config.toml
rope_fraction = 1.0
bias = "none"
decay_shape = "pow"
doc_mask = true
Each number is 128 + 32 x the weight over its row's rms, rounded and kept within 0 to 255. Layers, rows and columns count from 0. Numbers have three digits each. The size before them is the row's rms in percent of the matrix's.

# layer 7 MLP up, 320x96, rms 0.126, rows 122-215, columns 48-95
104:129128118230139164105155154104122164130131112145089126173163157075115093147146101155125151117171171206133138113145077121126073110135145119076178
091:159163093171132041139063172156157172127116108145120120127099070155133115111106089150078105124107133151147139121128151152128114117129072125200116
085:101125116106159093072115124138144186121131148166121127126171127074062123091115099122113078175091103166169178100062140140128147159090124112181144
103:151126143111123179166138129159149089174130147120142198140104151078111222127144119143122107120133155103203109113113107134096183177088045104078104
088:158156110120131086127102158160075102084173129183180119121134111092093112121081080105103156098152163117118134095159154122078191100068106136126123
108:121097093104122169128143076159135157159143111096145147128125213163154058091096109101190112139168135136086045114141139112185128090145199169166109
104:163150114122120089093100077104114135118145118157122131153187088117122105102136177121116089147076179142138107144130178134135154124102159140163146
101:138185154105153119170120178128111169127088117144102088208122077066137140120086111175173116148095117151116116175170190153157136141114132123126120
100:137191153134115121111175138143175173180102083166087157101123154159114154132136144197080169131151106165113111114163088133130113111114095115159187
096:108119146086119166105158149050145120121151132144160127163097113101078187128120075108060135160149076091154125133085130113131173152156144203139078
098:095115073161053135110095135080102125133188136145167111147083155134126145087144128140124111129156069155128137104099180136115200086122089177117119
102:109099104167078170140083158109170075098118122074186151090136169169087122146135112065103147158194135134137073156149106107121108116198073149190171
106:111158166121094128173104111103126101073105096110205054173110134118124136131152117142203108141111119141120078135092160117186139133148118147146126
093:157152142129083128120137129093147152113068100128131085128125182063197076142183112155130108118197147133078104128100095159132161075100066114133103
109:117108125178147110208194122136159125143110064105112159142102136130119164202122127100083193177125139109051126163127155137178148122136123149125104
103:129110163168139162137111136119104128079195151173152155098136137142141060228103125141135110101097082127139158137126118142114124092155136117125130
094:135117121083077153121148082102156160104132150122091184126054146197145152133086155121192086082125131099149097135176130099167146137120124084076108
113:123109126149137178152071108164158166163119148156119124097137119197158148163153127120144164156176112090145116144138147160058177131094106112127084
101:160096142189097091119127096102104128189110102121115181163121087098084138086124160170104160128110170204104155127183126116099125110076117100193082
099:148167122125152172154110096107113091158172043125151152149143191130069218066081130102112078153091141139157122115131163149130129157109116119156115
108:128082123135088168136163114134155144140069118102152109100121143139079162191077081143140129131188160171128143100146148147129132097157092120115184
106:163137119128186084177114131176126158126140115123127087157143121132137162135160151125126101104094107175140069136116101138142153094131164165090152
102:124068149129160128103146093157123106097089107140198095161076148133181145080117128166088090152184097175163077130114121091207109131142117127157103
103:128127105075082128175075139102152134095124158148206172136103102116112147150178114151145126110090176144135093151090079142113137045120122123128125
101:092197097102151108124210101137099101140152156149155136133128130151174159099145117087163053129179118155091086139112124114094150102125152127097142
102:146159173123109122111108108135156149158148107110149156131219156140150126168066157115148084142105162107091108132139077136103108151073110122159168
104:105171139114060147124080085120089066130111177109081120118123159175130096149135135107121074155095117147120105148112164116163108149138160100162155
091:152100101154128107115130188140066097166104115178107117122093116129177156113150147140174104107119099151117131076124109087138170073106062133133192
099:099155115178139136090064125098081108077136176187150196144119096146082078088103140134079083150125136125089167121059099099160138110138170120127089
097:090138156139100087151163179087152106163157139120184128140164185150148082096124105120107111127078141202104138107110092135164163183117087144127122
100:158056094115090120119123099078117095140088137103163163132161125176156152081151145169173114113149127134109155089091155132231186147130096136108216
093:127149131117102115098142087206134138117159138066138215095136097152178141122146125105142151132180119120105092079120135119109116119108125121131101
101:159081104112119113163068192193157113083174111118174094134116170100144117139116120108122139122102090106181135106128159101114141131127100160172127
096:132113149126176181124095075149072163091116124180076117085090136132041074163097107136114118125110140121140116095141122107112148137128131133108143
092:136161113100102075162078144073154110101167103084128159076166139110141129117159192167089100146105146160147124114106168116133031140146177146124066
086:073139075102085093169172167194156131111113129098129089095126156172085065066155089156125116119116103120072131169132155133118083141120118182132147
095:117122169170117194116157118133145143109116072076120151166106167117137120113111141152129111091192166084111156172141165089158142098100170102159097
103:099062089099172152138134187180117106130151088122097112136060170140101167125094151133117101146192094119178148129065186181155159159112133166124137
103:158212086155159141098078175106129090118138134082128135113079125152167107073077136120149070141107183140139094175135086112144114162105103172170190
112:133140062104119132206080124162129110076068139177092127158161109147157140172139141135180094142135146121116088160134129143118092062143120146117086
106:159236129179080120134145207185151123120169146092138113133135165113159128146142119128085175201131193124145150132174104151106134089156118096156157
099:135102114169117121144107129126123159160103163097132134187080097126105144105107039123092102171157138085126169114085134114109143163180080138149159
091:135144134123123098074146102130128172055120113136096117141132149176156098093158146060107192177161147165144151137150164146108086074092138176126146
095:148130140130159176120082195082130179083154162122167130149168098122087116129192116102118131111165172124158151154140107143189157114089197147141172
103:119102118070173156168175102137097140168151090133104107141153117144123057108136167164213095109056094132114129134133158126091131111109115078178079
100:096113160109136189141187156117174100074097093164145138096088131094132183124164076185137159095137117121182135111107167137050108099119113131049079
108:154175080143166173145161079143118130175122083223120153115095133145185093134087097079169161167097113179140099163132072133153119140155142135140227
103:117128074138087191139107139121115154164108115165107105160097119153117162145137100099178101124166106124154117182097101110144144161093098078064161
104:101115071187108085111118180085213155104136158091180135035093113150138167078095118161150148138100153169080124120178116126195177149076128135101124
089:071105113164140132074130087128166074119187102149114140075110128082161128126196153060133095100173102181137120187135115154108127118077134175139192
102:158174122127192099095147138102147123115163110177116099158094129117162157092152110167131113125088107050154125126155151119095071105141096183122124
106:207161197120136192118108098124111173170167077145148131142116133088149102148180161098128143128150139174168205135159170109187159112151162097195118
110:138071130093151126141091137169086109176125138082211094108190088147124105117107145101132132111107178060138145129142170131165101188136135095148121
110:130138126094164091114143146160113147151144155032157141166137137143177132100096104188084094155085204119098168097197125094175147119119110118107152
098:145141123090093173134103156074055144186083130117177114145090118105123125113144055102083103144105096096133059153179137118106120161121125130177096
092:107133118173111162167168148141133093109143137117190168147160137105156151102144116139122183157056142129108176164114170095169144177140141118089141
101:130154054175130081161104127107184155134139093181118119144092140161138090153001194102112100169143093128074116156143125103118132117165164152101129
094:132060129110123123168153217191157124134136141162167232188160131131166142116069132173149184100125084129143088137120143115145166127168144079163175
109:158045168067090077135126111099168167165099118172135149144095152147162127101133143141107117108131036127130145136152090114113122125143099115086126
098:109121103073134147129167106147151172149169148129138159115139143128111075047144181113131163084185187138086140150175072112131086070153095085140113
098:126123088130119173185150163098077127152092136096152166168067115130135142121098164166129110111144126080113128164116134109191171099168089141125067
103:081121132143107112132130109134210129132108136056153207149151166095115107096141117150097071132146100147131146127107094128099146107145140127148128
099:125148181120120160150100091143147127131160120105136147055161118103143158102152146126132167094136149168174132161080112107173108067098029108119181
079:112164167143147141073124102154121169151067091081118152167118105137135120120116142164073156057168114104132129165136111080161107125108086155210158
096:144129162133150101087144135180105103142124125162120096115145182117079133101122113106099196157113138138158120180112090125171130109163176152141121
090:117186141191127094181170069135110122115149123107104142122098158138125156093095096116102142166150097129120168125096116150074092090185190134131077
103:097107153096096043120057150120107194148085162123159171173158161130058134098139119169122161167126158125115088105175097104121105048135108099114137
094:116144135121138149158154098207153097142096102131124113110119066087148091153177143099071178114080150135093104100143094121102146087119091173133176
104:093108097130084142152143126071114127139071117092158226073115128118094133134124104150181156105136187125163135134168154104131199121113066130176203
095:179147187153097141162146132132151120093111136136158150123170119182124161214148101124090132130133131109121091183123116144149117135136105149167088
096:132113162173100164143117097128084121166121087064117154093111121060113122119121133141167088115129142082102188114059150118126082120080138128066120
098:144101202092119084103122109086203171015194084112116092138087084161112106179103075156075147080154107128129119155132114125158094114153120110101092
097:104108103067087166174114097114102120133135136124162081051069104155145163089142112104125156101126067129113107147168120105134172168147149115140146
104:180162103084104175145167183146154190112172072110155156146103115114119133183110152174185206103128136146141073100093204118130130077132155062124122
105:164088129117178125187130160143132070200115075113158108094108090102111103150149161135097118091064180216079113164099145150111039126117152104170153
099:094107121073162131146146089090083093152102178129127140165152090115166139141179108102096110111196150123123147139138147115068104116093148126089206
092:060106109095111163114124084113148153127135087141137160136103078129141083162195177116133093121152181126119101181209120153098143101113161202155098
107:113170131149141116105107186130144086187153149095108085132125156133173078139134138144151166157063117137125090108175127164121136098125106161202090
113:154181085162037139129114174119086182126148080114185080127147092117137098111069139124109127115116129185067159114128111097137106084124164146115147
092:102082122135128088201041123077122126157159067087109104162105160123111181061161157083134156112149159103126152171172105147089165116144107102134154
098:149220105121135104144145106178151152116090092141074057155144096101078125161148108187161143154144132166094140113120130134048115119147155058178131
094:172115145207133126146158150124100106106088155101113160132120121050130178141070148220137194128156052122079149170113165107116148155140126071105151
098:141145160094097107089141087098131137149092111157075160128144120103084160106154128100097188089109065138122055165203106145058107162104153156140152
093:171115117145139083168116115174142156157127129077145150168163167067077154130129149169120094122121077082145146151152146143183097158154116080161176
104:150205115090169098157103140197157140156081123153179106140155151132166138149165092198081103180118111106145138124106096135122143133129159107107165
088:162126133122168141118103084105145152094103070123138113127133112182077134086179120141123134140140094163122142076156096144166134109132112094180193
094:068166130153110073097112188119160140096105095128113129146118123101109085138168113098134180183144121135117163140093129119101191122125160082093129
096:115100133121147155150075155171094191169191093108125067169113139087098132105128082066133141126078138158135094100136088091084159123119123153119188
091:105074156158151117127140119132131109138135110131126106120102126149167131131161067066108170102159093205058151167121143165074097135113106108127154
100:189119202103089120182119084167125049136080092077135139090134114113153082094080139111124074148113111145106095127071122126152164095157132158125068
093:151117165214122124158106141137125105114135156110166107175121118104129105156056202117162163114136126127175121111143080105131114187128065129144129
112:138074153137115119124036117129174124120155071141109065154070133139100102065122141125133167140167073115084119121192161133156184149153134137100174
103:093105157159153128120049132126147094153172124149160129127159116157130135159114121151135130136123115139108153097042103102125143204131107149124153
104:084172132088138144161137125174170140162172158151164114105139114153134118108220136118112067167112132102203089114138099144138138153119128093193146
# layer 7 MLP down (transposed), 320x96, rms 0.122, rows 122-215, columns 48-95
099:128135118205141086130166099080152117097099151097144031129136131124138095111106070110094211137134143097096130090108159200139129136143120186136122
094:070153126142117193129205120112081114122064172123188123101132129136133141111122150131160177142099152096089168146103125097141110113144074174096148
087:220129106121076102096109135126092108115115136089068114152134124169149176130131197145153155098170160085133150171081064149076111141111141184062153
101:186183098169102192124162152177106174150155181113145181070181118083145141090101103130090127147111124193143096112176209102166153168115123165153169
091:090093106133149159107125107113106117152051109108137120158126103133113169102173206186130115140081152205117161177068127045095135171118168137081127
103:093124163124113128139081131058106141171158155106086168170108145073123126112130157146130137110104140120118126146090087076200114084091078145118140
103:088156087154142165112096135177107142118088123103131113185087162089102081102139143140104126151173149099063143153090155086178124139143173067124144
103:148083110071163113073114100134111177116166086108110046146141095134077135128134114078170172151128107099117148164164146137089148143165147089087139
094:109123133118145143132106134121128121124130100166086100139133140115134104117105131156142107137175106104196168118120129255134127164189118141127078
098:116150111159069155156114138141134085134069143158101183137100102166108083120146134175140127137139166123109150096129091068118149111107171109148098
094:151066151125121124113076088122132173134111127083129118148139107149059142103159109141101152138145149132124129169120138089141083097142144148050116
100:128105055180187187098177128131143146150087149132165115103135131104131105093169174136104091101124116144151060154160131136162124120188135115106063
106:150164161130098162098075115155113065181081089212158165153127111149105118128146153113188144115154090116120143141139122204110133107160129126114086
093:166125125124103141161153065120104143130061181104154149102151124144145121135181197150103155175140174173134142161125090032134122151089121177133104
105:119150147142151092125149138137078129214151118088118210198151148102138162118137112106140094158132121143162089097166112059133124134125080176155147
099:130151160142069174128209127164163158142068166177113062101117091121193138136133100105132079117126103130105169152118134150114153121126179086151104
094:120156178101186094153126143127135116119117091079089136161075146097121110096121104151117126109129135155110136090083153105127082141191124139155142
110:175097160183129109068150121149095116156109119108173182155103122145135146112184191096127128148138175159136161177105127166151102141115118177069069
100:054071137123168180135075127140163115114108151115145174132127119121125131107177170110103153128174165103164134087140099108094104132096104114145148
100:165154088152148088173155109121153109142141210093167158163132122138181142174089179081137145116188067092115121125127096144150181160114119087086075
109:111129109137124137158147081081115138120140055110132158143176125087037052134179080117094141132068123142111167162134089119133105126113098137130152
106:085111095070118141124170128109141107102181154117150106110163120163124145197117149147092108112112121175174051191141098146101157094139076050120144
100:169134131125196134120191166104166111082168126195117114115092115114181148165130075166136173129087108101155085159154158130116135136103142174127126
106:204197114110147104157217115138112083082144126081097100128097097126164190133064169103134105127115134125097167123157142153090108138135146109154184
102:147090126162091199136178157121066096122125099111108122167080099114142106188141128114131149093142080140153107132161112107132124088147173131116072
101:138156172098137146215164135103133075117149182149120127123096175143174151107118106143125118110158156125131130114167187124094124131136174141163063
102:126153165072103090102143105120075103130135127125082163166111101093123079159132088170152098114106095150133143164088123141160161112129147112106111
095:098154188169127196207101167097125160116139086111158133130099186129107078155096119128121133165189142067149122117098134084167118168143154160124066
102:161110159137105110166133166083165121099115121097143069051161083069097191117100136172128144074128136164101118050173079133110121167138121142120101
097:104135103115089116146121118109116140140132160148136121154135133155057120109165121050157147058122059072136125185155148191108092133129167166112114
098:170134152112116157133215094130114105084103171179063108094133145137204118117093129147143103143119152150140129132097131109078172158191131139118115
092:181130134122130059126126110150154163126061164175092103131156144100101155046105096066154111176145113166063124133123157204110176114122166103155124
101:106111127106152090156134149098185103163137181131173103190125150157146141112081146127096105191142165050089147139122129094100131150105111131114124
095:115079100177085164157177112146063078134135125133127155176085099078135152069148116164100144155107178144145115146141143043159158117133143113133100
096:177177096124125132104172170121114071116196129123138147113138154183134219166146119174140140138135172144151118118065112033121130171109091126152170
087:168134098152128110139168132088122087063137152131101097196119135152136181144168083109092122124148130132091142128103131095155166103155142119077128
097:143132146126119147168082127103102194134153107116139128132194119092170149127105116165106140143130156143171160165138131092128142143066111146125057
109:140152151122124061116165115110196147160162159124102115155132160127124104135084107060132132059151177068130153129054131169135102102144092147080102
101:086122116118177157165127118133142146073121166119135117202109123201137116095074175123111131126114114161165113115118161141083126110164094096115126
114:114167055118137075192158101101117136117074119135070131159093127147133137103109161103166102110147121111102151185147107135177104151036115165148098
108:157185152092083130091099131150135122138126103162127154113131119128148142157141100150120128174106143142091063194103212141097079175126166136078158
096:121161169120151076138124144144140081109139112143142147157143110130111111085133157135190150129093123144110068125131114149083092168101155161110149
095:139147101114118158165106129127088169087128090118155099115125101122128113121047137124113088136110092091123132076114115144114121124143117092124069
095:140167095095122109103141133166146115117149148059108103101158120145115103158143141157071152091119135099095151161147189107139194127119112083092144
105:088105121178111094141130132062095108203134152137128153096179120092141198127121118112145142088113115150121165153141099151165136160138087138131144
102:066139122131122111091046110079103140188124057127158097141151151115132121153109078083171097138082153117122123149183167132138083103119139077140152
105:124084068174155130128138142130124147094138121060047160079119157098106148160137123120133160173152194175135127089136138158137121148160152109184139
100:083129116142111123158090090086049111114078157102169122157139119138152138121069068037154095126126155129112145201123154090156102126164088070075143
103:142086142047160151133151118142051144137106073135094143156102113152099131169161157128127097123130123144108052181069153137144159179156182088084125
091:146123126140165153164129142137116146104102165147116111167176083100081133159075093229110166188099133080100111096132140006151116146113091079154135
099:154135072134117080069106097181117127113144151183099115151175055139148127118146148166170125118081116102136124159146051076154085123166150103117156
106:180153099118100106157116149116149105123072105124084136124122146064141141131191052143111119148113099136168120046066127217134148164101153092146079
106:115163096124135160110096151137060160077109117037113105140148092169071104099169174165098153079168107076123149144084171115166167154137122131074140
108:152146168119107094167115173159113129120166172109114119152135090162154142116102092159062136138056115177149159114098123079157100122117169101156174
096:129136139111176131090121159110152138135193151118106145097139160133181118090164159133160120064135181121157158131109116143119130096137134104139157
093:138133186135130114179165094170101169114102087136173165134106090163118138160120107053090110105171064152099089167117127207165127120132125107171119
101:117105191113160104128151125141127118102110083132149177121131099106125178116133142161167154090111153122074176094163064149178154077175155157107091
095:106133132083165115091093129105153102125155060136164156119089122094090144116123082051161125131154123143181073118170138147165088073142114148119158
109:159144153133126106170162195134132119093051110209133093092115178104119132188164128143159115113186114140129148124093088034176166130141168135128092
099:189172135084106103095116143167125089129162091110083115131189072102127149127108103129132124151180132087084157113110148154084151115189130169106130
098:113169127125080124134105111138090156035163187125168101122135151102142144131185113124164108175147197168167182105068166097158083151193133109160114
102:096113092140125161141090113121121119123095081158186089099092124149135093175090129131103160162103133127109140121105165255159091148082167167109136
097:226113092146160154098137172134147122128078103205053140154111151123176129157177128115170146123133118098099156108088123214135148119177144136134127
075:183131093097090158175129111123140065084174145173105110124149154124079111130181099033131115163126171154137127140103134238137168119163173143090115
094:119077109157139156127127117104128134103124104085150134120131163096097216116155133131095164204125161210093133085126131137092135081168115132153113
090:174079102131148142178136110123135089139118106128188154074132079101147089153174192172165119121086126133113117150107112053120187106074116123120160
101:170065089116115124112157100131137119109124135128128153114122170163158059137099135141124130097123057173160142153161091136122172160173184122136104
092:136166174105169071159145131128074139093076120140085050155094135092088096123129032135119086118098081134157161191167179157086106125114108167094154
105:130145120187169158171189126104089143082070141153083151077058183149152109143155142144130110190138133130122152112166075115206114117184117096112162
096:076138092127148154154113131132087115123094125095147122154149093104109127092129178104168124149108157115115142117132156000135143114138153089120164
096:084090111103162179092146123103116106147084216136107125148144144142163155117095156120181106156148188194095113142111149103063199142148130138116143
100:163225140115128079158091141131122116148165117095101115178131111173142089131119128161089195091183163107147157146104181158167152144123104162091124
099:120141076167107144150069155169157132080089055158161139087115140087147099123109105160114049116107136126168125146127079069116126146173081109140169
104:122122117110110143047071119145114066160142117132111178195144102111120136109135088093107120175098078112119095144151181091157177153120156136095155
105:075115162138173127137151136135118126164128150155116069107136149131175143084114163131138126152095082108160156140180107119095156125140145131152095
102:095167129094109122066082111150139134113118138168128126154094111104153118149156141116148117118131095146154108161133112000165159124109145159130180
095:151099113131177114122129124076089138106127148109059161120105114134169137147069090153186175126194102137108099094106108154121090144140139114127100
106:107078113096134150093156127110031169120095098141109194103105192118118162158124110134140121091084127188109115131096134226187111148075103110084159
111:111090101149085155135126151149179091114078059173157143166114160119115122080136163130076162148129117134091100135069153073077127164100142151111160
095:143181104101160123155175123147142146117145170074119148134143053138150097141121139105135116177127131182103114132032118155134104140086159075139079
099:080139185104150159130113139110122071157074134098056155135107140101111118144122120139124117170124168040054137096148097113112143108091096117132132
097:090095146032105144142119120107073123127152130134146164081087140102141121153208126089094060096157119117163103111133094112140163077137129183163137
098:094171072125141060138072111162151162101133119092107149133119120147057130081159109137109121127143084149123165183117093093113122119147144138081139
096:136105117103130123102150116106093063096125159055138090189150109100140115051163133178130085124127154148168101159137085138098145139144132160133111
101:176161120150103118088120135118096127111071144116099156064117166117124153161210140118141115159131101141126082100094116113146110164145125141117146
088:149129163149144100107171082118189133109126110144158137128123108147117088127131095180119180132113171103142125132102135149141133097139093194115098
095:149069159156121130100088190112089086094126136196147142085072187132164128121059110127185129142160126135148082060141139221093085128109103123088126
100:128154109150104131135094100173133083093139091077169131095147152100054127155112077121134122148144104089136212099108075070107101147119122129147133
093:148134077123097141161181089125128175082089131168126128149076122156140201136137189151144098113071132145152085120075171114122140133122087085172150
104:131102145199146149123057130149101141118171138150101087157131119169129085125155162044079148166107161116148082120091135127117141136176154121156135
098:127161142184123154135171101131118120115150116139103122111128158124113126165188101140115158091146144083118175123091173196119171077081164164158106
110:153093133136143154165086054110131069147106180158161107072162143096102141084081098150087146087137158128093106155129163141087098142074136163137132
103:187034130105115098155120111190156114146071136090156121135130123154112103149075135111113178140137128170104089150116149092088129191138112147093121
100:118149175133138157141121187112118094125122097128179114164085143123172122116125157118180121172153076093124083184155093094158102064129160095140112
# layer 7 MLP gate, 320x96, rms 0.126, rows 123-216, columns 48-95
091:126138092138138179153085128143099132082112118148159134114133079123094164092163127118152193093107167123087123159111125111130162164141094101164152
089:141158125123093136086114108152130094153086118097166092135139149138120058126130132141087078188139132177149132139190116150133139118098157114173106
098:133179169129101133170099098140130077114110148141086127100102136128070129126178154093137160113133148119139157078125148166105155168141163136161125
085:204120115148091121152138054125181123143081087107136131131113108082090159101103110123161100169083072181092129149079143080148132131121155122109111
105:143135126090198107139127130080158071070170188097164118083140174169089140116115148082161089166127160086110074106101163160113171113073118151137164
106:134128117201093134147097120100136084153153129096075146154153175105031128171130098092148150126090139127162114129155152190156163168168110100120159
106:106170125110123151111145131178137110178127118168101132107126109109117101185181131138118091144086138183086107109162202173143191132089131131110134
100:117104078116113094162099170043131093042087122177078097150100119075154116107107120083103097144122120140169108169153123135121134109135116108038095
100:138101088129159186089156121100165115134156161180159103097126129139126119091130102144059125174166157153141127133129163178043151198166158152130086
100:100114132139146145121161165115113078153210185142121146111127143133086141138223136136172143097136151100119098130085080150115183176146107114129129
104:120104076072149131176123194104150101072138128142135078088163126092072129149146123147130126166153075150133159135147208169159162136133201083121075
102:122187117083078132133149110114127118043125114113119053082098169152111126158141126118111128143070129102181123115152144141157174125127144095094055
096:115036109116174161133124099099184138113126084141145091127168150128132112148170117116120132110138092124119146113103137173088129102121162102117098
112:143107114128060140206216102136137066116123127128110147155150150172150158165147146073093171129064155135087150117146208169124134135137152153090093
103:151151107184127152132152080107088151154164146097090146104170147086039102133131092126138134161143178176109129091075168155139125119091135108089131
094:127104151140172152191110132114127115122139091081151090149098138149115069147129081142078116133119135122140132157098067141117115184150103107150126
108:102167157163067127200159174133150158114186153146128112100147157132051097171138100152096096186111155172129097106107108161101178184107156110116113
096:141128129136165168187121168117095064128113134076148126103116136130113090147157108094116122123134163117115181166089139153185185123110067088130109
102:165086131153128100083141180069124100120194188133160132128144137159107122233097130146157094150109130126169144101158154186088193140105161139162100
111:161136178171104149163131109141129143128123107123116112091128178182127105159197114157093126145137122143195099105115173183119184123113156141086129
107:141132132158130129103189121142115111099147135161125134132176183156086095141143142128127145125124113166087100097171070201095136106128207119109072
100:122170102153126069132128108169140131083192155220127201090147204118086130136159158125128096142138175090118177192148166173105136104152141185106118
105:161180108120126152153170106140099125178122084093053132144148118085080154159129135123118172119163161140114156138126054150116150091119154110117157
102:136109072113097118198200116151109118166103127210106140156096116098085200151162100124108115150186097138136124186131078196124147115099108173091141
105:178123142080159120156155094120105121120139119119113100130086076174114095111120113116177133124201154191116098151141114158145116123097166148140097
096:159128085120119088190074125079122141141141113168142133075109130132107164144174103096114077137135114174130106203100071143154127099118136129131149
088:152152108177159090094088152116119148062127135136101077131198093099179108151181091115102109136085119103129121123094172146058097068120113109133149
098:124114155118132152152155146129138062154116064146078106117188126115151137181196079129157137113114175123185114069119144146150156127154153122156116
099:163157099143074096145141137146107101114092119190059132114161128114141157126162117105152094109104162137097111102119125131074123067125138145148117
099:131084106133134107134126137148091134152178111106143073130183148139122156100118073129102089095147171123139255138103125121162149115154144195158061
095:131085055111104118121167082104089061089108129156122089171169172129105103093133158109132179099117163141084129087156165161123119152144094144148103
105:143117081093103119166110140091097102151146167122156054111148115172154142112173153107123119107110160182089157098119127107145133124058176130099143
086:118157156179137130110205150146129101079112109117108100124161165160155139141153172173139118146101141146072144116079125080155136082143155105082102
098:105123079092092102149089135125143142146153154163114181133141099144160129123179066173206152205108176100116095115121081114160151127100087184109134
086:160093129114124058143158123133154107130130103124132127168178056141138108088138081096160184129116163109117160106091130119196092127206115190120082
100:109158045171092137178186111132192129114142135120108158099155120128135098122199117091071152147144138149065166095159133155098124100168194172110098
107:120145083065152148170088150141166135150154185109125190105133088100081088129109101030121087142110140117155141101085149161123122102155171174100106
101:173101115130125138139151132173090114138097082207133105124168112168015081141153147114118113158141183157103155094101128175164085156159130100103084
114:101161155159152163202159110176155106128117082133097119093153153113087127203161133160166129152081188164149135153071132166134176142149153096129127
110:115090130137086200149110104149131051126102139163166124113159164145098086087157099129107105126086137223159081135121250163124149165133145133104201
103:140134139167154133112096136190170141088108080174061079136173126123136132152110154112109151214117158168089094143147137182091124086138115098078090
093:099128143138091080103201142135157075117109135150111126087104192142104161128159101137149163110176183171079119141079141181079121124090143135194148
097:099126132113102171123125049121145109108141166141077157112173145112093168080124074103109136155122169150148147091134144161187159174201116122108068
103:122085138142071104157141124111139117119178106161082137106081117192088145140160143090108164150147115161154100108166087177127143110115167124092119
098:113113056147145110129106131189099125175119105163171144130184153088078131128143097054118118173165137156103169111088117171151087149150105088106114
106:133122118092107166137146126131103145106154151122100141188181149164124120144153080099129130160091147115143096170124160141168160148203137124142115
097:171060097149151182172118131107124101123166125133160139147129103079141128132146190095104148136123087117120151114100179141175178136177136154113132
102:179166105178099110110127163096121156113123175123143179139123151109108155127136130149151135198140143081127157095126081169114176116159157166135117
102:132149129049134145136084117102089058140171130133102114109125146131140137101166103054151123106121147125195120131154139110144154183102153183158121
096:179141095135154103118177112084153144120133166115074163141223149156108118107178079125126203141033098110156115143124157154099140167177147145138088
093:126183115146117140140107163094172125068117182151081088115141126128086099131135109127146149166091154157047080096098129173113149100138194127108102
098:165079068092047152161118087175140091170141165174100078090170109142163045112151137119078133162115140154099140102134165211128099184164116150113115
105:160159108153127114106119119135095122115127109134064110145114099143138217178131090058109117199075143122165099105129156199158097109099092137126162
102:134132143110153143116104098170137163107134196089119090086091148146164105135116085145124115149123156119085130071103110106087131110179161169075063
091:172136124157132154125176154112208161128127139121128093112102094104031135107118169155123143106128137096148164129094180124061095128195156090106145
104:127121081092097131157166112135171091161093128136181148086176127111150090147191091063170103147105135132137110127130106171124132119136185183119137
097:150066110113057151132141179160145120095117065132146140086145121113139143133123135134096115095105148182164097134132079098169180133147087050138077
105:128177145161141197144182118136144085111143121162104147160150149127126174214158111080193129152119156122075127136081165156155123089114094101142137
102:140171086144140112190167118200172143114091097144102152137140170160131120141132130108191150216110114181134116109103143153108179117126180137145157
101:075109118119109171151139158177092097125162157172138072153148150162112114143135140115139107124151066098170179142125128147125149204172079116079130
102:079154093132121105172077140115131103125098094182138142127150144074098098107148128092095086154108199132129143145146134156111126058131183132119139
102:152148082130115150138213141179128113131113147153055103173134154121113142140113067084157197191113129152069200100108144160101142166167156120148105
078:066158126131156131077137077126112193149090112099166140176112101128179135089078158189143118103137081097124100099135069078154081138090136130132127
093:153170111129144082135113114122128131121166131070064125107170115063091081126143042156090155121096160124086101087150104153104142091125170169180118
082:189110114115064150127168179107133145177165182108179131111130117163144104133095100161112110134177139100140193107149094117097203139115141126126208
101:143196153096123157138088148097170105127160157151167099109112138133100105164156121167102139171123186160144128149103111133124105085094098153118137
098:159155096183091104173151143132096044124085153079100084112174156149160123131131128146126151142133166153035125130159162163137142174179081173152167
103:181153088133077150070121074154150149117169133121054128026160102159132098130097091105084123125150149145122110161124145162129114133198148131107101
090:109115116093123155096144128129157166109111161149131096148134083072140187144114178154111070132117140076114155092116166088096137130146113086091059
091:202104127131130064138112079114123067132178121110161104090170138143125119122144192162180084095110138120091137142065121164188136128194146110158138
103:135150129084122140180096156099101110111201120159096063108103130101117067182161096088139087183156140110129111185158104166127154146115138143039121
097:137100163136107138139132167077140123206149180169080133118144123143133189105117114104160117160144092106063122121143172114102140130104120119042089
105:099059129126082156106090113131096139150195128138123150120138150107087096131218124107136126153110113124150074178135147167185136117142124100165132
107:209131163103100075173105163076089132072104142099093084123133124140120161141117128107098164159103171114153190103169147158125190070178118109101133
108:233102118165169103187147118096077069108113107115155137069109139114137182107141092108140151202111141169134156134165124116111144098203116096130151
098:139066121105084078160165114151160094132152128111073146141138077173124158120084125106146077169124102116147149182144123157147163147122115103104130
109:153091136084109084176101150138134098091127162181123107124127092129089145125113106122076135166105103110137208157116183165135119129115095125127139
104:184146103062118092128106211073084130117150137127119112094116146099102058153182100113159095156140133127142149148122184141159104067148154140114079
098:121086143079126140165137196103120079164141188155074085097119104154069104087173141118148100142122203135129071174129149154115161200101168142133148
094:111152059071135094125127143083157080140107199177165105147142112201112116134138135116113150139127123102111093115189141160178145185144131105105140
095:110106078086141147146117156065073085091153141113130113049091116144114171140109130046151114095128129124163094118133127127134190131138106177121154
101:146116116118163133133173098104111111148113164131118158127137148088121093144101039121135140169116067154057176111167125146186162188153183078142135
093:136101146105104111153119183088041097115153122139173109170126121147169144147117102114122102165162124166124067111086172135193103105094137077088106
105:155119135113085102148168170135173119186122191058129132109135115129072115125154108137143126159175096162102151148130191153116182177136152133102113
091:176136112173121134137128106120097104039125147088086106170152169189096092161156185162122100169079070176162147099104113126161192126103117135113133
100:095134143088097105128145130143105085075149142136123088098172097122140173184100121129171192127121101119122118112080129143163194086103088118121120
096:108111096116098071131110098139124068095156109128154081082121147189162097115148154135164064142132116158170156078137125161106171146107111084101104
091:076120087126115138123119148123124090145143151189115138103131143118140106106139128101153058172134107145097138147147085112113131051113120153168171
102:169174159198121163095081168119122152140142106133117140145096192122115145165167145089068065164172130147167088099091120150148052132150146153129145
100:100143109149132115119075132143140085126160174131175109130146076177129124119133137120168134216114120070093187102138132129167101105109120134110077
113:123105084148150104133151163083112106123178166101062107105160142145112140156094134115164111198163168163122147099127148175164117145130177136137091
102:190092153087106117147154141077065071104142148151127085056147132164117075106134084069060155155109144115130114104116171159093099135203152104163151
099:163091086118139107122199142137175189104159148121097133063061174079097133154133058136083167155150141162118098129114115107127145123123227096096151
100:143103107086147086111215193065105158140149137193094121123136078126124106072173095133108134148139175100147158105084104139158090165167142120063088